{
  "hidden_size": 256,
  "num_attention_heads": 4,
  "positions": "rope",
  "bias": "none",
  "init": "uniform",
  "optimizer": "muon",
  "beta1": 0.9,
  "lr_head": 0.00877,
  "final_lr_fraction": 0.05,
  "batch_tokens": [16384, 32768],
  "max_steps": 11063
}
Each number is 500 + 50 x the weight over its row's rms, rounded and kept within 0 to 999. Layers, rows and columns count from 0. Numbers have three digits each. The size before them is the row's rms in percent of the matrix's.

# down: layer 8 MLP down (transposed), 1024x256, rms 0.0431, rows 55-154, columns 0-63
# up: layer 8 MLP up, 1024x256, rms 0.129, rows 56-155, columns 0-63
down55 066:520483427567428524451437518430536452561610471642523611413466488404493587512544534569440487512488514415563467533526508433502398519460552640456466442480504457491466480535575476501491462515539508
up56 101:548573416558517494492464478461541487468509472493513417528480466423509558450417452523531446583471481498523510531547508423525559455459442501509412475595527420418512473481461524450452408481432472
down56 115:533504469541516482516418532483581506512530490507509522528525538508637527430496537520431483574529457546447569536560489516529439536429543509577487456490550445467511452499588535486436469479453423
up57 073:473503593444450458445527567470556501551475499559585458446574521480472448604491535586449510508521521530464463454605462433512498456463463506547451565495491550551443486462450489556446498417459429
down57 075:408552415537538539436571501423562421446548537536543519503553479583467543551518525486438440579515489518537503415539532457493505479473439451489547474577504485550451499493560486415505418543495486
up58 097:511431571578595599582442509576420496501430571426502377485518513505529549488450568542582489548491489427472526530528509550505589531433371419523417567487536504485506513537473455509476444506527522
down58 100:568527453501652562571453531552510502406484512480561469547503506457545510479482574542578475460488549542462485463548495427461477488514432465477462463548614439453565406531572571544443465423443451
up59 112:584534588566497467497527503474522553450462531526540501441504506507415507546499490478471549579574442395433464542456492548534501455505443569520622545419511459500536418474520476445427495575467544
down59 115:493473520422526528504543498525516529456557482528546549535545519441563516449498583576521451459387467525442463496423563466590503474557446514528434505516491502543496397485451493525510626510494450
up60 075:474503467512471534532412464523453497499537493483378423452481456527425511505554500442548523561526471522496522448513547531473606546495509520478401417561537430499513448554498516519489541496506527
down60 079:443484574605559530516482447456544562516557544425492522453507449476466596553468467495568528490512509468434430463555558486536424484551525458446614504537592498496477473518570504518400618505467456
up61 063:453418497486515418598490471496545531473436484550574464518523500441494505470540477453475536496516539562518455436412453465486593451471505522579550378390462549429499508502518503478474504404494439
down61 060:584539530485529503591474494429446537546547455469469445481528495460495500463488590494569506557536496559490488503536473547578485442500521523541604532484610434482529617494521560408423513473447528
up62 055:561494522459429578493496451495474451422539457528533466605592502525431513492524549457546523490490501493461401416452434627463457504564468508445566428484507417471538424445495367521493550508533414
down62 054:461442415598444518535485637548531574448486536532457564532449431553536393578415492447548521460516496455487547515473447463543488463477532525515489586504419617453472566518548489474448549433434535
up63 039:467451592527448435561434486480566503508479591611586539481495473493465442576494544450466457515490493441532541486403497582495551544616456477480443422519505556525468507494399533607482487467588561
down63 034:526527442454558473472469537569455510583495495485316520505473554506436491411477550484493484421529523540523558577518612463523559440493491546453493562421529481472443484517566563516506541554422484
up64 075:477536510472490444499515609559459486465489514511527532475502544444502606470525564495482497528432410404553508549427479529523447399404509471512403492387504593501493372539589494444436585561458487
down64 070:494528559472521594528523585522534542443519463477451555578506474542551446604502492538582440453539559611486446548505460477454497514566446516504490566506483429477502496525436525407463530432484491
up65 103:530430408493487535535522513472584460515465471472505538505498457470518526527521593457639475565546548564489529585577508545505478433507602580471443465512434402446437487441538470588500500461477386
down65 106:538449511538474474488461560447548457518496465517457436535504402444564467547425412426557521411470486413506446566489470587533546569515541536538504464449529479476490515605574523503502448493566542
up66 109:558544578575450506469458428596477469429413577575485463449524468536543455473487384466472485564461532413590502506504421490493574480555480549515570546596445505440398499507491506410448489475515510
down66 112:454508514514477599454372516540508437527491576440433579584535468531578426469495467426512519550554473488526492518536491457540439507515428633478508493391404461549477528567484512452542474499485462
up67 109:569529490544596557497499455409553416524500513511511494353414504474562469502457485580480484500445478417563488565464453453537495408552493449481522449528458460511554576437440435527491515434577502
down67 118:520495438446548486498571586423471501462458421604508486440499540544488527455470547524459501538497531496493612578517591442507570560494592572458557505440423530625484504458475420365370456536574522
up68 073:447550388507491543543422428491485499455438607539464375537531499554504541487519467561537448471478495459618563501506463504583513483506482610449511479442516489488568533474547492471451508459452514
down68 072:434521509524604500507442577575591371434584493497479434447543532611544558487457510472519501567500613564583409567419356491529530481525426473481508482411515457422466530440476476505508519567495493
up69 102:512508569458559459484520394549538489503450465538483508425471473518514568594460579459498480527468530598565520509488484495516485438515455443485448593465470585406508420471528532624475516500552503
down69 107:548498450520468538468523491596419510514439391432519351430585417483413594611428459449558556478420485509480501438511423447497520493526410418553505483554461504457533529565578564503507512472534563
up70 098:519506567491437457555466493492495499457530486542456468598534528506469549514524476577567617491506443422494549406569458550552516534425489520532507463462574520603511451488452551416431433438532556
down70 102:544533525557530557528611496499484595464565500406500530432525455524479544451478437465463396356530503528588557470465526446497494463582496464445519587544564547414496583561503474504550511477546497
up71 112:486487487520478537481511524529520473495542485521442450480443557484385556465415593519526388411445537545506547553477563428534480495563530544453589514565466476360454503543512554530486472566453517
down71 111:546490487522494487487469488518590493552515463523474418493486443481449418426529447567485440430548453510551500482487433498580419473481493482551487527568502531518525478494489500552526446520466454
up72 126:506542498465465535496482478510597495413539474468438504507554442462481508523451540582536504473531454530489508590492493484537488508600525448488531522625473429499588439499477482520532460529513599
down72 122:497426519439522529517503441426415516493560517492539575479436470536587503436574524531378559510460520477398502479547591492456439482469469440471495504491472542449608511505405425505425538497518403
up73 109:517523459434554588402482481520519438414533480559482515473564484425464460463540417550568483462440494599454507531516615603506536527447582512518496419510424467484556528471569436500404555524511535
down73 109:563575451568554461483569466464547493484505488515425536515553506584534428515554488466505550484489572458499560541500615471549422524456423505545559493528523489530444533478559464451553600473494496
up74 087:476550450527425506556455540492463507479484507480521474473524625495654466488467480536459561518460461467460477568558447503479477419560497516538421415594523463594423518487449452496501478510447495
down74 086:504562468483542480515433462599526561446468489448534444536617454524579451578432511529517416506535578494495519621501543502431489440454457515526534450493424469478508461530491506450453521533542451
up75 103:569449494432517513465511459528427427530378560462506491489457464587459492561395556496557485533432577480490576457486501532440471456478456465508468552479532553363454567418572442524492609516531470
down75 091:499491471400438439508457462484536527489506510593540461578516560486395498503483498438532423567512525479545483548521505471556522522459452466427595513463591506403492561531504444454385604537527482
up76 107:490504507443450570536520472562458522450408489508517503486494526481493575523480610406569481496570486513538451481522558463526495478481521446546498484492625491512533402455578476524408460494546490
down76 109:490494517503553533479537511480508572532542446406589452609560571493521565606567584522555552471479417559516486489547573559444500521418522491556570486525543486469511521442490522462411465555521446
up77 089:504452562436535507489466510592518516558530377532521565417474581493473482526437453490533466517416455533532534392455511487521494472497599545489462515406468467462491493522536512601457579477390559
down77 099:519478596501546473472478535581561493502492517423626423453455497598454469487480543432577485506469545478455433435489504501496570458494393525545472468451520437544521408629618504506461537475500496
up78 112:622514497468439518470473363443457500572488478487495425479400575511507459500558554516521467566518530523500511505514493472486548529507483502439365517500491473512519485400453525523614480494522542
down78 116:556490467484406486493436506366479537507656433491521487467567451551513536534540516546462484519482554421531571494435534506455519548567527426383513514485456514464444478364509565432518494528561488
up79 090:398487511463429593538415490408515473515407470529608492556471512498568515475518516556548603575513496520534484388510513528586513520433519532554489398457522525481516494491496543494550465470473463
down79 088:501453589512521470564354491388505465501515430517519515580583510441543507469509457464617429550470499554546549396536468455550497542546498414476562561458407536491546483496490420500505604541489522
up80 116:503451526464468510488559484429480492395486475523427491521568516461437409526520475447553484527564508494535483420567396428588553504501474484385488525431479532488557558483461526501500536470455475
down80 128:442590546532585427487465521655517378591523355443531495474491484493492488532558526536527499468528437387562493519496461473485447527493470404523589476507568418453559516526498505462490386455513480
up81 084:490503503477531553466497394534529484551497471538532455352419406523523437480414503482525546496450459537541425469496446547410477479530650452622444591564519410575437506460577460490544461410512475
down81 091:435525503531491506490522532436461504461585461458530608567563569525551454521574530574481469553511442521550553564479543562549490487511526497469595438454532592458569489543450561481563514475507517
up82 062:469473502491474490551557504458503521568499512433442541486472546515547431509472499480486470470504580502453630517479504499563505414517464490440408408454484489507493465595531535413540496549425518
down82 056:493547515420559501498484552396445432522539557531545542465509415596506558459524495432553471537493513503454521603464517496446538447486452537506469484487515566421449508419540487450369579552500447
up83 099:539450505574486512541473504512447491542512456524442493487516565448503483525421496537457543422498515503521535531528498444434447501513582492489531531541462473452493581467447465461438481450378517
down83 102:496487502557546468608539552568600539616489459480568570487403519433484458468497489455504507576493553570474494555441445404491541533580520516524557528485563569478525502491434468480503406467524521
up84 032:480449569504572602489401587373433522427489400553479528459487435518582511515443479488567483565421576480495444483514490493466509486462563480496525496503450442461510522432524469480485428498481534
down84 027:544568552584538528521548518558538452477423458445519519505536452510502503586428486580479502439506517625516504438592476405526563515418571484586455589509520465472496545530489410495496450471516539
up85 091:514548462586520603381470486435440533465492484489532385540427487559480516503577436466475569537551526470515497498494528515535562559468459520523466547421482452518565539424468562490517534436462463
down85 089:502452472575447569584497545516554430563449545525539499529476497554461506480581476569473419554564418429493512562580519563462614523599543513468531560439462505504510572445478484579476472564525460
up86 096:509481468525504518482538430482491556518528416531491444515438491415521462552496430584487459543512528551456564507519481525540438489401510532509587480532410431525520544498496531533544493584456471
down86 101:466503467493492430488578489486386622513490503448559423495426508508457457507461462515490558474531484529552555502635491554497419438563494505498483488579500478510521501475537527523477597521504472
up87 092:561489520529567545493591476486435448446470553483501554576515456576396493458408508467530539464538569596351551455539555513503499513482568572528512534452496472499483519461576545446446497497543535
down87 090:469522490473466440604561494468545489566454514538523357480435528464483530442434637526492498532568449508501400486492473459511549480501531486529514596564426534521402570461561443435475536575415495
up88 094:549451490542479432536541510569408476460394481552465492508560533577499463477494528520420556400468437599519558462502490483405532480589556543486468474484432497477517466461486474515532485505475383
down88 094:563490453533571505580558556510450496513476553559568499457531492562494520567483542507444502547584523473552549446453549535482456343587411518493436487523452463532487505504484577566535453509382473
up89 101:492536464557535540544509441548544409413520477523471502467453533424590428517485505424523501491508516457532477565482551477509477406445496502579534501512479509533504547569543426414543511569525509
down89 099:444509516485604434442469525561441372408464501446441451497542528466511471481495581481433497431463581507422547471486516483508497613572487444469489628494529512583503456481456447408487472521539501
up90 103:576459500455524520577565431388427520490522530466565467508588500460597587573542516459516459536559505380462447544480416483563514426420560489529467609526506440417547497505517486558509400586535493
down90 106:488496493489476552534482567533382555495505457437495490552606466437563472469526541495553498609545474513503563500485502407490486511431446553532586529569565481489426529446513440541560445497526587
up91 083:560552529533455539516415537422549571559546468524550502415624558501570523492536537457576519503484466585507426577552523400560440521502508483501538557562470427523409544474432510614432430516466535
down91 086:506531598505523515487589516514570450398526459510462548498576543465524522543509580380554544530523504491495492507552545422441397436524585554496441490426472469517527516525546470467464461576400523
up92 079:525424456432585437516614477520474506576548528572479524452455489534493464490471535472461441508539562563429597514426511536476519509454563535506419558497468395465469429537569483565484515513457438
down92 077:515474540572507557517450469532503479549529506473532488475608540501494541505494478460512387510529524517473498408403372553570459393474478536451419424492619449432440488560518475546503524408483579
up93 104:528505483425502554374507515462519572482408523437505607389579464471496414548506557478455545495422431515560504588456455490507540466478461456477527546418513595471566471527401567466461498526577464
down93 135:517589560488571475492500562514553585564546566428489502544505525482477475527575479492457556540462512516464496495507488539474518480417553490476446506424484506452528471614529551487490377519508496
up94 054:428515627518510541473442454440514497465496529556554617443490496463559572494419489456516530534552541580383506487516499569538511453531537514529442500460461597486389454544479528455422418527405604
down94 052:408501597579502441559508520523528498526550489482544452450508507488552489452461558442562502514525496511424521507528462519483446496449422555533450500517592474512433471605520520556524485474494502
up95 117:499461513473485509545499495540502440359582497544408515503502537498529436459483532518553522495402447464510538517475414486461539523465498477479533559458587511557470484577451482550441453532568505
down95 112:511467558607493525582591544556488520584508538500546485502453498471512492520523517472540539567553476399436505476514429429541508584431453518501554508521491492540509475521370432542416503571501474
up96 109:545514508551496570516506446535429481524513490511463484535562477514379517459490546560516488510523615489523502519444557506516487576483595457510438472503530488462469548446513432503566509445488517
down96 105:524520603501392502442497536464465490421527450466583410501456492472579502551552424567418503441575391476412474513444520505422524406528365487474534468455495486463503533518465526483361485502499532
up97 115:534579497395399468563436501437556474552449514424430575540556519529446423477481542474455437566581536534555547580510471539452478604523510558527485535471509477475624429478503531470466506535500387
down97 105:571501513453423412509399543511513489526623518436520482552570513540593536434511477464461503495473451563445462498508433550490520539568449504558592459532561557474517433455401435545472552525516352
up98 089:559507501479455610398467526473387515488508597533452508538465450572527449546531499482498460494512493421469540530520531507494471567568447445498489544431454470442434436561437503549489557526466575
down98 092:505474445410507491515502477510532426489493446423550527586503539517484499472466557437523532419522523579441518407480534506360568582416509547480514448493542497452469497399476467432469436459515514
up99 111:555537466500614531539514363419500467540483446481496524509627527544408507598518469543483535540425547455536537513567413486475543464445487484509426460569479439440502475537463529415531481478523464
down99 120:591485528455581487546580524501510456465513419473430494529511576488518492541473430595509442471473522442557571515595493510443415513499545626462588516549459418512585572442487588482440471418502540
up100 110:515499579579493583517462453531406471472332514493546406505645477482474416531461464456565512399595486528521421436610476488482508487497457487473508457516475411485632440511429531529463537521454594
down100 107:446579506548493473442485471550552455532470452448535539495490485539541452541562544544503447484437519566441511527535548460542439397507443512518530484415593452530620517498422546499446569554568479
up101 110:587458506523552531458528524474505571457526529520466400572533536487455465462519491468463612443423506486547595505546513590552427573446501474590439538458473489440529585477526508472502459542523481
down101 122:562371554571483474424505526504578621522572426491460491552550497494523394568561443433483575468418438500508475534483470517557408575539528432583457460406542486447472607481533523510573492524508387
up102 075:490557531510464501442563482574530478498554408639548547491506503555498465552503455501513477565531451507531484500453496556498426469477462470481461563519443461495473484516544559507571555537449558
down102 079:520531577460473407443548497546425559495487489589517535597558619435436479473541490613530479508454576535475462522495458510516489489432555486433534496478448514457491488507503561551625484398466461
up103 118:530504436406528422521608457524478516391416516514527569511539528416494502505498510468528521448525519514483524515347504493506505509528551465496445493591451554548518513491533503607508485549581496
down103 109:440461525530556479537523455419520508528363498526472430498515467481500436525395509557480538539498509427486524472449435523510504514492564509535448437491532512400511434455535505488589546573449550
up104 093:479519545453494553485528477529479577431485492510511581540520418455471519508614510556466459494497458499471468471482582464559481485490548449544454498473520492513450480519388550452487513571553459
down104 096:442524475582512435526522493426584453478509492499487509587494488417476559512613478470529342436542549457527490385489472510481442496521494552542463570470493486527543470461485460512481549446558493
up105 106:516456488514477527512497511501557519457522534501579470506464525512481514515484458482546495449463573594437414573469475510615502492585623429394461477512458521563535443492541576464547460495519509
down105 114:466500469556528571411511449550495539538440484510592509441573499541474540504520592449526456500491531420483523540528429555526575462513500555534501502436426494391521485555462527455516557565570427
up106 103:431546502525510541505531528433494466514449613505474504383488517414520485472485450529577419486499568512543594550557589576487626513568620436489524536507466523502406499465486474457569596551489481
down106 107:447629491472441519554527431534509553480439520501476470444581473540432463461510507531556455465451443524506497399526434485490527546521495586486554549531547571401410492542484460480531440457547485
up107 105:490570582404564581514476529658499549551448574534458550591526449449503438447550588570485409456472473518519507501505639504542554487512491495461421613544460556478497462511452497527472625498419536
down107 132:499589575449541523437471531533590499533559470464504557543454591531506507506484632534510507560539556515500502534469550518489485432417531417489502452493453574498534536526486523533476503536522528
up108 091:541431437448541517478459504520513464534481453491445451450432530458547408592501508530417489454586494533493512351561466552537546390444444456550559496429547465562522529608461555474448454542499474
down108 088:545503658562454565540566477580516501484480430505495482587528419549520538463467487477546513545504525533484529549566495476438472440440495410472431451485564415431476520428565494427432523538535507
up109 115:432505571394472574493527546548486515451500476486574598396500528478452435592454510499536542435524424505546488561418501488535526500466483544532477485501472461520486406423528552589547549578582533
down109 114:571548479484510477389512497399514548445572544479507517426526534489359553482443449472591465437501444509515443511476535566432460533499546457503468536453512449425463452458505636450543363533495459
up110 104:542511493491431500511501555591440411588572557481566534430557590562497586509527543506540513508354438492538523584490392471468557549587593462448401543551453412500494539464391485429562467418482562
down110 116:555494471526573499542429477504555470524434420488577514590416516476667581522505542514503532458543561455481600549477554510455476466438462523532607479464496516533512560535473501481481460463454571
up111 110:580505355444477488482443500399449510515505536526474498481544496476478484502463499509503501517532497463478502493467532418487548532556492438495548459488461542395520438468531578499485425518538571
down111 105:509465459450457355576536480565562492615613571549524545545427482459513471489436482471519529516449525442482466508398569486493533519478477543541595449606475500492531582538530544546467536516511465
up112 139:526563454466375557551473488512546490453568502546473467440520535426482574486470492505451485558550437394515451558474383486578581501435478455426457558462504454499604545472499605527462530512497558
down112 132:422557411459548471459474490573507521613460419424531526562501546487464501534596476471469518485531439479505426479489484539554434486568484509507486506445550520473601509485594446498431536418523484
up113 095:557516519495481542466477484402562437434484529602482434495469503476535477543468480517479459533508522387465471458434549450578527527557461499521434417490420497548502430459438497539574501574470477
down113 091:468572416390481488489531479477491534518494448411496513546517452498541568457420461528418598379515382472471480529412504472550543585453412415449593404554552498435467497446428451500475553498522476
up114 065:455577490462530554526518539482514470439505505550470468456563608457512475486449571537496530509433550462574532414498455472494534540533546527475514548458539437486543452497460478561464472531571548
down114 069:401538497493557416531489574480437556486637480512553477556597471581495486464516477476457509562496472443434548543483387450453526481506499417573462535389570476473468499454550571454493430511475421
up115 115:512496422560435488414508573424503474521464577442443464559525492448403487431524520464635524511488502509544568518514518527501458451595533459539406505399472404493403500419488544477470556472447559
down115 110:514525495426490499499402521540524498500592510591438419499478419528500551546494578499429382486455479540438543594370505405547529440469423482519477516508555461467476399465402508523459508435511467
up116 111:540460515504475468475509418533483507464474524478498489510457467486488570466434404456462658395485409560579515510534463535437520494537533464443414474483571512463552409576440381525446516537467539
down116 111:475513502434506542477494430508490549495475522501500420589399526444471565465521433473513596461567460611502474429510521421464513499514391396587511478481519431463556506578474420453407467485514566
up117 106:435486443572411557526604444438427488530470473501377422534505524486493563517584468529496520540384623534477485485497458480458532515501493476526431457531543506516477456363455543469567385519551521
down117 107:451594502574510418566495550554525456537476490521484468544480602441453483564440466496566475485537504444524510488516487512502543531518530428620406584507551433505484545537515499528503503429480438
up118 059:578518519627537661579488469503492495529546580571514450512456515467487431440404489387438490557419528468529492410533490482495536500450473505445518556518528512399498591488493470400504384487544414
down118 059:540489522363451434461537537456613426446487442464504490439452413490503552511394388524517406437475481468469480479512497498460540543521494566461484433522547558566601530584566504494560412472472532
up119 120:521518585452532595425516404485494399457571501517457547535464427460421544457456534427462497445507532483585558492513533552547505489478501440533514529493481537634342584563606469513662427446554379
down119 105:539582501511433452537441501473466566520451369445445416466558520510513524514633545478503472544530471488453490361516545421404469425445483505438501457407425459528575512456500519479526522551482581
up120 110:493519523478452492464585494538499587447531445462512400504507413520501469622421481550466539508506470474476457567434574446494512459561453534467462491664516500472484476467526482582447581506478519
down120 109:524508507495459437480471561565467574524512413469574521405596517432419535544564481532479464466534472544527520471507513520420492519471435549531463568560470528458516496423467470499465540435499401
up121 084:519460543381440503500491426416480539440420540452411522445539473480542503505469464563500463494514493477568484553492547458399437479376542540491521591473518589547503555497477442553513518501514428
down121 084:524560412526570475574462537556460506525472499490442483430523520462468446462470498481554507631491480478557517445510446557487490411532509452459507531489568439437517496473457416487489465460520565
up122 118:455489471535475595518536458567448439582499480512430494425470481494558428525465524511441453496494522523546466518447465439542590514473483589438545524516496522419364464465450447488449562521503478
down122 106:480506455502597528487480518638529562459496457555472491474486508546506491577485478423539393457464455577524497482444581479452370435539429503448560516593551490562424529421545422513559559514510413
up123 088:480544577463510564539553607417518596530458540514517463586467456500520514422463499558511493459447526470548453533506439362557489496444488427397499488489507500486480550439565495563490492572425452
down123 083:429450591551518580507505465592513491503593407600456514533494477459470554516568544545539568447453460534500518540530474503488547504502448564553444467432486565473478531556452542528484551508429487
up124 120:518475476420492490554599460482525418489532455509479511410457534476437509561377350520486432488469446575482441504466464493511391507445515523479521605546461467426481440460475502494534504503404493
down124 120:555445550521464434553439549502543463460539496481558497448476545567485478480474480442401490494486538578458551460540437502474484464500518552567615459558468467560416504526495524428550486478661554
up125 112:505489454501552420430528456562493459459404491592528471476498484530535459475522483524411597469622538534521560521420566491459569470521577511529566464395492486513474509476435494458488441456537465
down125 108:480562449470559393496451524498490497495484547530546540448556518531472447481522405511555486591474484400426472481571574527528498533436549507380535528442539427445546443525578465469462594576507579
up126 100:498467417528429513462444509479478396486440525494428533472555499419450526520457529477563559548487541519451465474533524526489526497485492530434543466537509464516414447535524480543422471555549555
down126 100:547621541564500527468478606421490564445482481389544508454550483540390483593415489473484489509497474508503544483568516497516561496428484403531518445377612530483470466579518483513528520473466468
up127 137:529499482507456507542456492469515446446506484548508445561562513489526652468523496579565453512512565453423441453507505449504491424486467485495489516567468550431389431485481542503475468566430516
down127 143:489581493463463414546465507547582571536619467491479475543570536432486513533495391533425556604463490457400464483503466506524497491464503392502527470473564476610484476462505503429576401458539482
up128 115:509583617414492507528515467469476441490410488544556535373495509516543429474446454445568495627376573485452527492498428529491467510485478564464516491523496462428480479519465487482533505463612615
down128 110:469558505623546536482474498568524493514470510444458519450450539541504632531519480511461564460513462475550465444536546559430536469528501456596528570554451519535450402523464430469472502448474453
up129 085:493501565497480473566491590488477522511525491530510606494582471502468567440501565543596560537463425457575490510543598456577498557499505413474434480489472518548470512514582572525443470512588572
down129 086:431529431537548544468538508451598446508442437582546502381478441615482491487543477493446542446557411516437482480490548528500497479501539526550528567492412547460581577609466571402525458408457438
up130 107:590524448564424491499530554460465516459486476560514480512510446502497442506472502466493597515546444485532478508556465474520592573567501532515470546513517561602511385531418445542531468505580534
down130 099:495499493465526555509459485590426500529532373542517537459419394601515482458444413530460506459465506533587498439516451466556537465603495464550503449543502551576462487500509424487537501561507488
up131 098:507467453485517494487445607447617477404474483413483501501521511439477429459490476516419574453578553532562632410504478455529528415571508562516544485526563613420497541503492483555522482462496517
down131 091:484510479484440567519477546539568443546443571524472522480477520474506589513501477344497471472481439514534582428434500563556541548453513568488448459560492416518327417448493541520433573409506566
up132 062:555527503460548469546514475528497537504554483494506510508522537458476475520498479439517562503456590565563487473454475480472487498525477485395456405541466518467524504471531437501519458470547588
down132 061:447470484481550498494503493485533526548484577473526535551477469440444487594527556564546609530512409441442503507515528459501464455573522462540520586543454558553478492567471558482510573492598509
up133 093:515585547445540502471466415506477582453442439558504550512468503527535508446580509458510469451490525409472477527541470472475566432610408469527404529547443521530522438479543467532509516438515591
down133 098:406512590449618470498441655496479546584493499462567551523547531452584511499485383500480619436484546503542454444537537533401458560522517552449553531468482511508491521470494554468524562410501509
up134 103:502632580531427534479479443461489419497529534522489405525445529591465484616540546530489500404566533438464522401404552616481471530601527429522517534483541454494539449454481436427467485554501488
down134 117:438488572411519465532493525455450525502548487510459414530543445588510524476423510555576519469496477440526612478420471609504467494574514460612592522445528479556411424505531393438510453469542571
up135 115:460489416550513449531602463446432519429473445502524506412519369508434493536460456482557609539567560464464504477474429444432413489520454448510424575492542451547459446482518613538467407522421632
down135 118:596497456524516439560537486579545499511572485496530559602499462426462483558461388413521513456462507473543452471408500568476461490538656567481508464509547613504505477481397488424498500527520511
up136 114:450514559645555454529572425502457511549481523452524521493555603506442471470560564508440436588513413518565451449448517531479535526524539558510493530575497484419423447480644532434446494519587469
down136 108:447553436516504526552481523519468515495340553505496455472510545517555564392508554526454405524522509512447607440497513485533524427597518586506499578549500482473446482465570571570409499468456430
up137 114:540527506507494456503576422472437498501534473528498447523451527444490498553532496480580444440547483447598502501518475528485565496535389626445527550480483500398482461514463520555512542598458525
down137 106:578503432453485448496448457574482506576608580546487574490485499471573522561528492451481494492551481477441516594543494452495468552462464472477479538467585417520492459513496532483467528402547524
up138 104:549479456515547514497606461462500530459452519535491463477457440501468509558508424502589490555523463426414477529510546420496442490519488617522581388501375471520537423438496422502440654433566514
down138 108:468521507458456522506480523579522590520536470468486496513493543510453469566441519440438411354493526590552561534494469517470559443488494522481546397515504577521468522468458487526579526489422535
up139 121:489466506456556484515508427442350538401511503510509430527571552488500547486481483547506522442558528436487444529502551524457448557517561504426531529577599476532557478545420418445455586510485504
down139 125:541435486485539438423542520436480563561594522527507446572474521575457466541453453539566541432507520535502478489484465542419530537471509564499500427510530380532520476532511455490524535547568500
up140 094:600457547456526477423533428479460360472473488494527514530535453540596528432529520475485531469408524545519588477521469435522532455484500463441530518556492514525493524496467516445516550530510507
down140 100:500505564495427475492586599548563487572540512575594489570497478419423551487527544528478527463394500559500501527528454473576566586569480543476577511468447438474500463434422495460494609503557571
up141 114:503552578456412463595516548481444481505486529552454502449459480472514504520560548580477517405491508421541390555558403498527492447424558490394486503532467569549495391515502431547462486500517494
down141 112:475461556545497391536466476506517442479483469525507528523455484602576523543500506464444492468452587524475511518514465528371476499570482486459459491546516636497458415546479423523551502530484522
up142 130:527521529467481589488509517483549604477451536505500584548621472482505504530467438478433583537504547580428461438454500422476513489421602426444516538542554469433514530483501475447505555534482520
down142 141:539573485521578438512554562577601590455525469411516521479558497616497542471508469517438513431569612465523590618520537445452512555509567502407462521489493501505493549513454452467486495496397536
up143 103:455476487535580488465460464540412468447466496567495428436492583514498484502376475458481492457507500491500453421481433478500572482545574528552513437484457525572493444480538535522383472559518478
down143 096:520519606466433506430597492527466505535542612420558503534540521504535560470527531496527362519505573495493460542535584475420517473510491480504460531560458462524476476518406551499522548464503509
up144 105:538572407474532620509524579475501564438437532539359583543532481532487401503507536538526425599488518514567474444425533463572518495613475477506597497574477525436423469567464544485521557415495509
down144 115:445507531438459390479509540426446503643544500515555427585467456453555402479540500525451541527515484546472556509494535445466439450438486456548590565533533557503526622452516522407499555471542480
up145 112:498500503468439458524504521451515461431517475584476421473554433478453460532461551414374473570514457457473482494500456478443488523459477467480498589492441528530455526531544475492543471504474610
down145 131:468533497555540458472517482491487420533543460502505526542624459496459494529550624465534553441382492503546407455546546509493514543420495473511550385467409496512489492552480530515530516531445542
up146 102:365368605531525543609569526502494552496496489530432540497535532565468476392480421496483477586485473484487533538459536455499614385427420435440421469567503500530429582547453432444466467567502534
down146 095:435496548502436499476525420472537490458566421530563504504464458510576552374483397469491567551482368466471532456442565421421486488526552464495481444486482529496524573463401448397430546504473498
up147 089:505509593457480540536507604412448567509484531463508552418523438524465573476542482488470411495568512396503451547540497521439496558489562426510498530523443464456597513490536412406472593425498446
down147 090:519399527476494466509474498537517451501526488508457533465499514456474523552524459480565453451571470498450486556545588499403515554477483436515569496566534429532572519504474357507517463419540431
up148 108:484443528543561514428539442489466531586540472505505559438533451478524415508546595477450490490513561551532473442496551425504479454587575498514557446554459510499523509463465472489447516474497598
down148 100:427461497500483540477459476469453549562496544534484488503492590555480555506510497479518513478486493469430389610496478528557523549528487494479461479536552559535520438444555463466552465508515468
up149 104:512431564489443500527461463431517467535496488518485462472640624520435462583459525505504518554520542416489502537512416459499531556446488404515521498445536559571505552459446457433502513454543437
down149 103:487532429517536538465488566435500444507532490480498509551580516535623437481419603508496563564603497522515479409488536515458559418483546456613466450388486482498551467434515486465577638422435490
up150 078:540446523517517446543518488498514497488488553454549472421439463497596421607584443486591507463531480515530488466480521468487534499514483520555499480464483374563472400524482429487405524520443467
down150 076:413490492527521495482470562498584474481498515541607519572459381552569504596524425493468494371528537542558507461425470334430479546451531497521467488519490419580511470476436506507452465418435436
up151 146:483485507478464578530537465572524429515504522514445488540523557399461340568597543416463495522494473476425499570482435487546457546513481504419480486514487515466536516456540534589447530544485581
down151 123:462454502529478421429426533517532533532701462414539456510496540516504463531573476505506501511435440531485576488546498469617483454547522462537516476470407513412582642526524508447517482521518555
up152 127:562458469425505537594458459428405498444373539464485537469600455455599599477517437425482552512519490473503508466530420580458481527467452501392538541554420425446474436466394532493448498450523464
down152 108:465417480507530465437461422559592467556602414586563593478511485491527561524526600546567484414571494513555498532538478488468613530459475451477585525579461477482573435516572512449564574485463561
up153 112:514515489529471491459386494637478517561497495473501494501459460446563482509446557610505553514476451477563441574504426410476648513509521440556469539509553472459505449449527420375475517533465546
down153 106:516463519491505493559430489538498459473561469422524493521520457473556452580505613429451601359523435440542451583503409439515484570510607510469520527469507515549535505476489445509456549535445519
up154 065:486399643517586512541505594474529508541511458488388511559559470511493544391507518469431440553418444435607503581501512462557500407471498495456500507474510537466470451485606505450501510432494495
down154 064:394489520556403590583560516518481516460492617514598557575410470442547478462517484484472537467542584580459465525499511494520529481470484493420430508606469466482552564466437628463533554556442572
up155 118:541516476533446510505569495364486575611457544498508602481527507488442534491524529446473435568495579481503527534405402510455520491486487499467511479475487471492509575440548562475480565513533570